From a checkpoint of a small transformer trained on Wikipedia.
Size: 11 layers, width 64, MLP 192 GeGLU, vocabulary 4611, 0.892M parameters.
Architecture: RMSNorm before and after each block, rotary positions, no biases in attention or MLP, tied embeddings, capped logits.
Training: a variant of SOAP for these matrices, 113M tokens, 3651 steps.
Each number is 128 + 24 x the weight over its row's rms, rounded and kept within 0 to 255. Layers, rows and columns count from 0. Numbers have three digits each. The size before them is the row's rms in percent of the matrix's.

# layer 2 MLP down, 64x192, rms 0.294, rows 0-33, columns 0-191
097:099149103187110118147132141127103131168126121145133167149123140134138131126123138184126171151105136148118119191114153185106172092181146137154101134122142117144124129091106127121124120116147125093131097095137111146159114132131112132092141089151099137094119115071103125145134142126139131136122131188150096119129138090111108147122156166133102095113148114087142136125156147123129107124132117120117166093102132092117204123141128099146155129152129137132109123138137124129069076129134156095112178131104115131096105126119133079119128095090081130167113101157109112104112132116158130131
100:143131150080126114118109099136124158110164120165131158104118130169095119126165136114146108117122083154108099105163137080099087121144132123096117138166070112122149090122141165101138100129155094149132149138119137151102098180152155138172127129146106151127150122122080132173158120137130121125153151101110133131124099120136120102089147155114118126137157150141099142169090121168107176109116137120120088157129100139107132138098141124132139128128132141168139123112109145076168179119151109149099118108140112129143123100092142129146119119147129163156116194129146147089126181159128180122
103:129102158110165109104134125133149166155150125184134115154109119125106175139087166125111166135146124136126156138125119095162167166132160146097075126123111120051097147173093117131144110126120098124121135123126193129179129121136106166110176149146149141182133166171124175156148153174099103092104112105143134150132127175124113150131128177121118117150150142097119101115104124161124116129121129131135137151079137183131107109115115138118124115113117119130116175094158120106144117123124129117138156122108143101148122103124129144164134131142132130169132133107162106159140106120111153101
100:129163075150139126133140116135158131143138073173129130170098094144140150138122146111131165118129174113125152138140148162123129119122126145187149111148179139130149072149123108119098106122108172103107148122150126141138164139098134116120109085145128116166142128134097171129114113154167135143155170159111132168187145129143120124111139088106082130148106083127145104133140151160109145129091071156128099121125133119124155117091129095126110154114136103123150083083126144099095138102120107105156154149112143110098127142106129122168103125135111113130113123179166135100093094114127089132
091:144135102105127144101134139147134107124187165167089148126126135128119147111093109138124112070166121120089137149132159139144123091096083133098145120165143146092144130112137095097102070142134119149161126136121103119092123102109140114127156128119108132157088094148091123146124098084138131103138097123081169082149151153112149117098128133115138098142140111123134115151111069143127128129134127113080119156135145103078127099115086128126120131085109114112129117183147109106186116120114119153156114085146157181115147124122164110144105131105128169111140166095142101152120149134105130155
109:135090142151110152110127165139109137132129154132131100174147115158118141136140153111151175093132141158103086107146115131120169182132129151143120108133164158088132136109093104152137116128120167176153129112087077103120134095122069109120111106128105099106145105118098119177147137128134157132101113107170091131125081115133100097109140135136139113134114124144087134126126130117113113140127174114123142117156172127129106131151103164081172111143108154123106135140143140157134108115064174135156116129155077097128132159127133133161153108111148113105158128142094121136133127069187136132
104:126142125091114122111149099115086134137118119137150134125147101127109142160106078105124148111138179150138159140114168111123087147141134100094130098131151132142134154092126124148150152106126132138104130107081126102099135126095152103127138169102162116117134101134109132165100129094115166126153172109134146102138126114130123133157160101105060151128121099160155124176160110090148136166094138127124087130133102123141151118127106127066134117111088120109101092119152091117159122121124145104150146131152101135148220158135112127133135142143103084105105166117122090090152128178121149131
097:135144111112131116159125176149085151111100147102136097132127115131136112109141115120128140136139161130108107148158141106112148115141096087142112182080159144128118152118127127158112111120149169126183081115114090166105152142115109082100164096108129157113141076106152131146158109160134108139153094128104146166133157102151144114113109145132122117111139155122147148137133151119131096142113172120145094132147149142145135123111106139103087143136140132145117097136138116163129146121118120057157118162122169100104089099151092075121124156137116127142091144110191107138103131142150055101
108:137140112094150129119096127137109110164107125126126124127121120187109097126074122117136149094139124158131086127125153107137172101117154104107159105089138133106126087151085115159132113141148121123134104093078138170121112113114130158121145142172124108140131099115130130128154151158158152107121071099111137141126110153133101138087105136104149138093141107108089128123141118098179111109114128133146095161123128133150087108140109134149083116089134117096113130166156138129141118179145134129115143118151120125124111130130189186139176121127088100098119084125195095084090110130111113114
097:148155103069130106103084130113135150151155117113093121087164160161121159130118115120127122162127081165125123073120141124103120092127121114139123160141139104137116138108128108118135165122118136110103092168153152142141128132149117114118184152114132065091150068072107127152122111138172126094121107138115103128140164103165116123164120148094107119180134127175124096107105180106109129096127152096129133139136122136081117121155096140122136145122080145170085107132109141108148147095148103130134151128148115089153140119107145097106163121124111151136154168093118150104121128135111136140
102:128129086125161116134132127096146111205129090110125132147152171143150092116162122154139129111159098099129154128130158176148110168124118151151137104117101135141132102101093136123106136125162118138153145132100050131127142127138134152134101122085130132133091147133111146155112108115153123166147087131124138121132104146153155112192135201151119127137141118139165113122118066110112145138117077111148124138157149100115102090095118147145084145105104168139111154147130104155120109111140125144080151172083138122101150117109115145135135133110088098122122123094096141134130147119104160120
109:134157136142118142111116120171151113151110125172149095145100120108118114068148165099117115117111113154124099129149139124112149171107135074129109076115154147115082135104155146092126123111149152182123158170157090121135104113133095106098170108156126144118113115154155153117148125121168164065129131105165144099098151106117143129142130133127148092156126153102105116145148178176113100120104148117127179152142102150133120134094090124137094146106122138110128161120136120129137108135087108095077106162119086110171120103131155114144135147091137124129105124120148092117140100134155122106
110:088128129149114146108118122124087181150167095135148137114126135153129137124117127093105191127136130123089149139092110119117118107114125159169102120108103126151142107146139110112087136125179119075104120114164124091136086135172155118167160189156108118127147122128139112146135121163128142169141109148143187125156137116138101142106128127153078097122110133142137163132124124113149117133137084120124139136071113150105142061122142122115110169105160130138155130116121123148162133108140083147120157143101125121154122103180128138116134135085154138163135117152142187132085115132130141080
103:124140122126130091123110135121117106088092146114114167154172083136125120114133127131110151111106125100144099133136122130127076123144115112125165142136105163137164146109124114148142116155087104136151111114132106109113155140112120098137177147107177138129136157067136110123128123150161159155130127139082118131176078169118104135112153095127128111094133119130109112128154167125185140180143161125116135114096125150147130146109119134141051117131104111146130117167091156137096139155123134121165149091098087177127121147120066126160090131131071116113102122114122139156089097130135107134
105:154144106170107121149141148106100118121114106115135147111134148141164131111118118150133127061121155114115159163131103134085143156100127098154152122113148134124112150135145150120149106116108157125145148065106129101124139094118108176110119083115112138145149133127116073113116070128130137135168104112141129094173102141129146100081118112086167136127149095087165122118120141144117128138137184123133104111137147130098144133117121106127137120112079117079110154163133125104109116123153149124146117062104161121115138112137142127116149155157112156108118102147169150089178099128088191154
088:151151112147131129130134192118132150153150111158171134115130115097156107110155132101126066140124130094116083144113119103125172155128087102158122139098122115121100096092109138159121128100150123173127127154146137127121106102167143197124163101138096101092126133111129137156130125102132164073163105117139133110117144143169149102165139098099100117173143152125085113159117154143087128157153120145103156109118114153105068147112078114139124116123141130151135152150156138120145139074149125109122132149109154126096087145107165130126130135132126145127111132136140183105087132130109109101
095:139124116109173143071108142157106127134103112123141073117177118104147128125090140160204125135111167136164082127134137100111119112088108142173132103125171098151136131154157121128172153151105119146157140132169127120162090114105150143118130146136112162122141135117126138108135123106135153106105117119126164122117137134120110074102136116101119106103136111121113116170139139085151125138102162118163103131128157153151088114142176070161119133115103142136134158144156152155166109110130152112130123157167069120153154120140135129125139122107111186166081142145139119114082136132130132143
101:155117140123133164123144129139103118105133080169124137085091144092202077101157100099139104114109152163118132097155150149100143136093114137092157113131109112060109141119115148101166142156151130133149161103127127113130105113135117134074120109148158161122109130153109138101177142167156160136141118156124188157118107100146104141092142116147153133158114123139150114129128158116141111126168145111115135144128113107121132154113113171157100078076145111129082116097148115156122125108153122154136127126155117128104138161133139130142141128128129124104133157141147191152147164157144138089
102:150151159123105094096140105128134158111168114162144178148127055123134142162133138131125138122104132125122134126165145097119167136126108162108115105106118117140121120127160073123170146149118139144140112123116136165145146169193129089139093096129134134102108112106135126140113142079110126136144120176124133131089095136133117112113100147176141162122148134134121098121110097117134139146161154143134096166150098110119131141138105187150153152133126119180104155108138125132101138168123156150092131127108121178095088128173120163118142185117153143128147115160119125172181106105121107137
100:143117095133118133105136121087139121113152201144113167130134147160074083123129137114144099108112133086117174131116140174098118137119132128147119112131104127096135124101140136140099118113092097140120143128151095137104100102169113128068108124121150164126091148098129159156101120108119166142119117131174108092112173102106141116132119153179141091156112130129123139135126069149138150135173127136125128168100157152109161129171106132113165145137135159126145147096110123156137133138101141122131141134118132090124126093084149110147097132098113147097171121101120140094157144056124094120
108:155106106113108146097166135133097137099106126134124123121150130137101159122128094113137085109173133113130149151146118109115133122108113119129152097130140159136175134113116124081156111170108130120145109108131099135073125122122109150120154107076120123107113126147120090141137114149102113134132149084067116145108107118138170096094143201129139138101166165162126113123127118131126156104122142075140142137130164130106103138135100138138095143172132161131126138142203091145140107125082151135166146094165098127131082152143138103078105153161103098111087166132130103133127122146123103097
101:094147124103124123096114139143147093131150129144095118155113103116119119098140137127121158154132133103102115123153123106094121167165111170093107165116113102134172099133114084151130151124145131111154112115138097108156129124100161114111173114127122162110140085133166126133156140149152118096155105115088096104124091146073137144111128106129112133185139094097172090104143155152125137108108110115150111160131167109145148137144134160124138151116106130103153101101132112102117131150116140148130104193141147144142084096138123133108103137117123080143173166095165171135120141183192129132
097:145139137100102150089094075118148158095107118137148098091151153124096150121142119123132088117136104092121135167113121093161133153150112076126138143123166147118116137120159128158094106128112147135138149107118139167162146151138106165165124101116125133119102102144135118117139157065116105118148125106159138112153156117101124096137078111106136113143146117109105160142139140144174116081117127138099107126129153140123109117137128138128121145089161112130128106163105103175066102110106136091131081113145137140132053114145145100152117159097108097115122138078120175105082138128132158101
090:110156116109118137138120145093160112093131138121119115141120167121126136111120180093129133125137125127147118186129142074120095169120099163109123134071110127142103117142151135125150118103122125116103115145157087119108132092127112143168117119115152090104100106123136130088148123152182160168088131145156105141154137130108103183132127115124105132108111111116156116120146192135144121111103178100153129060100061138092127146110139098130130091101109126134123128122125124157089126117143144124093136160097138151100118131128118143121123141088126105075143110137155099130143126085089102070
094:137142129114141161141146113114123129123137117058102134102104175121127141109134126147143115183103139127125111119101143094107110097138140151119141147119174123157160143147151130151130166113120175101168127101094136063129125125155111134166109122145102134091147128076141142128146163131135137126078098130105117155126104091111124115146124119094094119098108126101092107079145117110175155156140133158133129162131145121143088137135117089124157144158090094132108078136145128094149133126141175137125133156115151092157112145098140124136183096128133106137162191127139155142129121148188150147
089:139106125097125109142088119138131148138101072088121138159136154137130171135158135143119111140136126148103110148128089124160120140119113133125104119128113142132107136139143144137122106140141143116174130140160138139089112160086144121133097140133127162108128115137116127099135114187075101147120176175115114057113098121136091090134162095150145159132119167165145128149108077137121149104129132093156133088094102117166106129134098148105160123112137138129149108117122143136171152119118098154134173133121085077124148169116123117138096088147104167094085177128094132122122077137101130135
097:168148080138135090165148161128141115153120161124111070131156127147136152089135135141117126102140131105124094138100146143071158110143153109158147156112156138165129152120148117143133104108128102131112072139145080130148134095091110148150140129154150147166120175151133142137143130117124129097163155114100127119134139108127095132131160144150096129097147095118090160127145104168110143146120096150144140134129161165090158115112151126109090113099180201136167115170137131154125096131110112125075105126134143078156141127114122140132129103131124126118097099168086147111106167156117140136
100:077154098104133156145159095169131138149115154103091126139123105124158129097091108111113122144146141116080156101155160080132101148172112120133132114106164135128115118165110137134141115102097162155141148130095143117139173139142126135144090132171080145130139100134148106075096140145118126102127114154107113143115152116105125119140077167108125129099148084150140125072113157135136126156105120061087091139124102144104152090112128137149079177134176121108111143131088118169127157128129125113154141136122109118183139117096146142127142128175145110138131139083130116107124114140128127155
100:134123142196124131121141110120124164142153128167142131129124110110125137124108129168142127119143154151144149175117154156074172094096158088111133118145122102154159138154103153162152146123107135162135158072175139127161104155086120119136147069135121115100078117174152109139129110096105119120123123085109121109085152119079170134127146144122112109127112143119109121118117131148174157139124109161120156074136154096133144141179157108129123163137160141134136146129135155108109074135138140141075125136088141127088098167141112103097136132106127157111128152147100153146105138110129117123
097:133129097118124096162083103121127117164137083089133114096130093121110127118105126149085118123132087136139078128114113123129118183112111109114146140118118125121104103117125126148114085138093166117138107128186142125141142150101162107070162130116152082158126137114200132124123129128101111140179139154121103152130149128132155150136161141118131102109124179115122147131130135124121116191110130122127142112130110127117108111146120125130128134132144162101180091112136118124148123127160147101125120070117106174081096152165177135122095128144073154096091108152128141160113170104141160129
105:125098154142107112112174144139108133158151104094126148131146127114155086119119121132171140077098161135163103130132144180112134129132116143148121107178155120166133151117097148140120146121120118105128130118164117098118090108132113082139130137127137135159155163125123114156170117165170111157150157140107102115157107126199156152094176089112125178135146087159136108143184131097089127107120097139119148097167128136138106101123081116119127127092118128129121155135150130083118118159114153131115170114137089181132141122137150127127155100111118131118083107150128105098084118154099138118
100:144168129110103132104103150160113154126127138138111127102160083130107117142094114115097126159112109110089118119146124119158130121110142106118158122146116160107125096110150096112166113155091153155175137176080095109140164137123129175113168129159138133110142097130134111142164122129120180127071126092130135128108146160142136111149147105132165081145113183147079159152116127137126127104090095166118169101093118123136137117161125144178109127156153128113126157103111140091134178095143109150152141157141143144119127164081075114154136144135095141120144143125142128159118162167126109132
096:112156131119121131124131141116158108116129101124128117145091081105091168154136129118121120137127128120083104114146117108112139139128128118199177182129117146124094110073165141078088101122142142128105120128132127131144136170106138053089162105114126134128128135161139141118131113137141149129147140100133104123166117149105126111153153140109132139140153085124130120094086142133079123154129134145094110168126160178104060145154143069140119110120122107119174125149105127084108120131141097115120134100132126127137129093114131114080132109136192105124072124118120112106089117119144155130
102:141160140114116130120119158140120159107145095120091122110121131112130120106141126147121110107139118175090103132121139110133130137067114114162138146134165164085129095107099122119143110168141096128131135135094139120104086105102129172106127158105155128131117128120142058141148108129110158126150135143120126122115158147091113167101156184124155133126178132150160146148166143147133148113122137158155122093123133160121132092087127110105136129093155123130065109150117145140156123113152122130135148154172108143084104089186167136109150162122103043133154146134103126167112097123109114124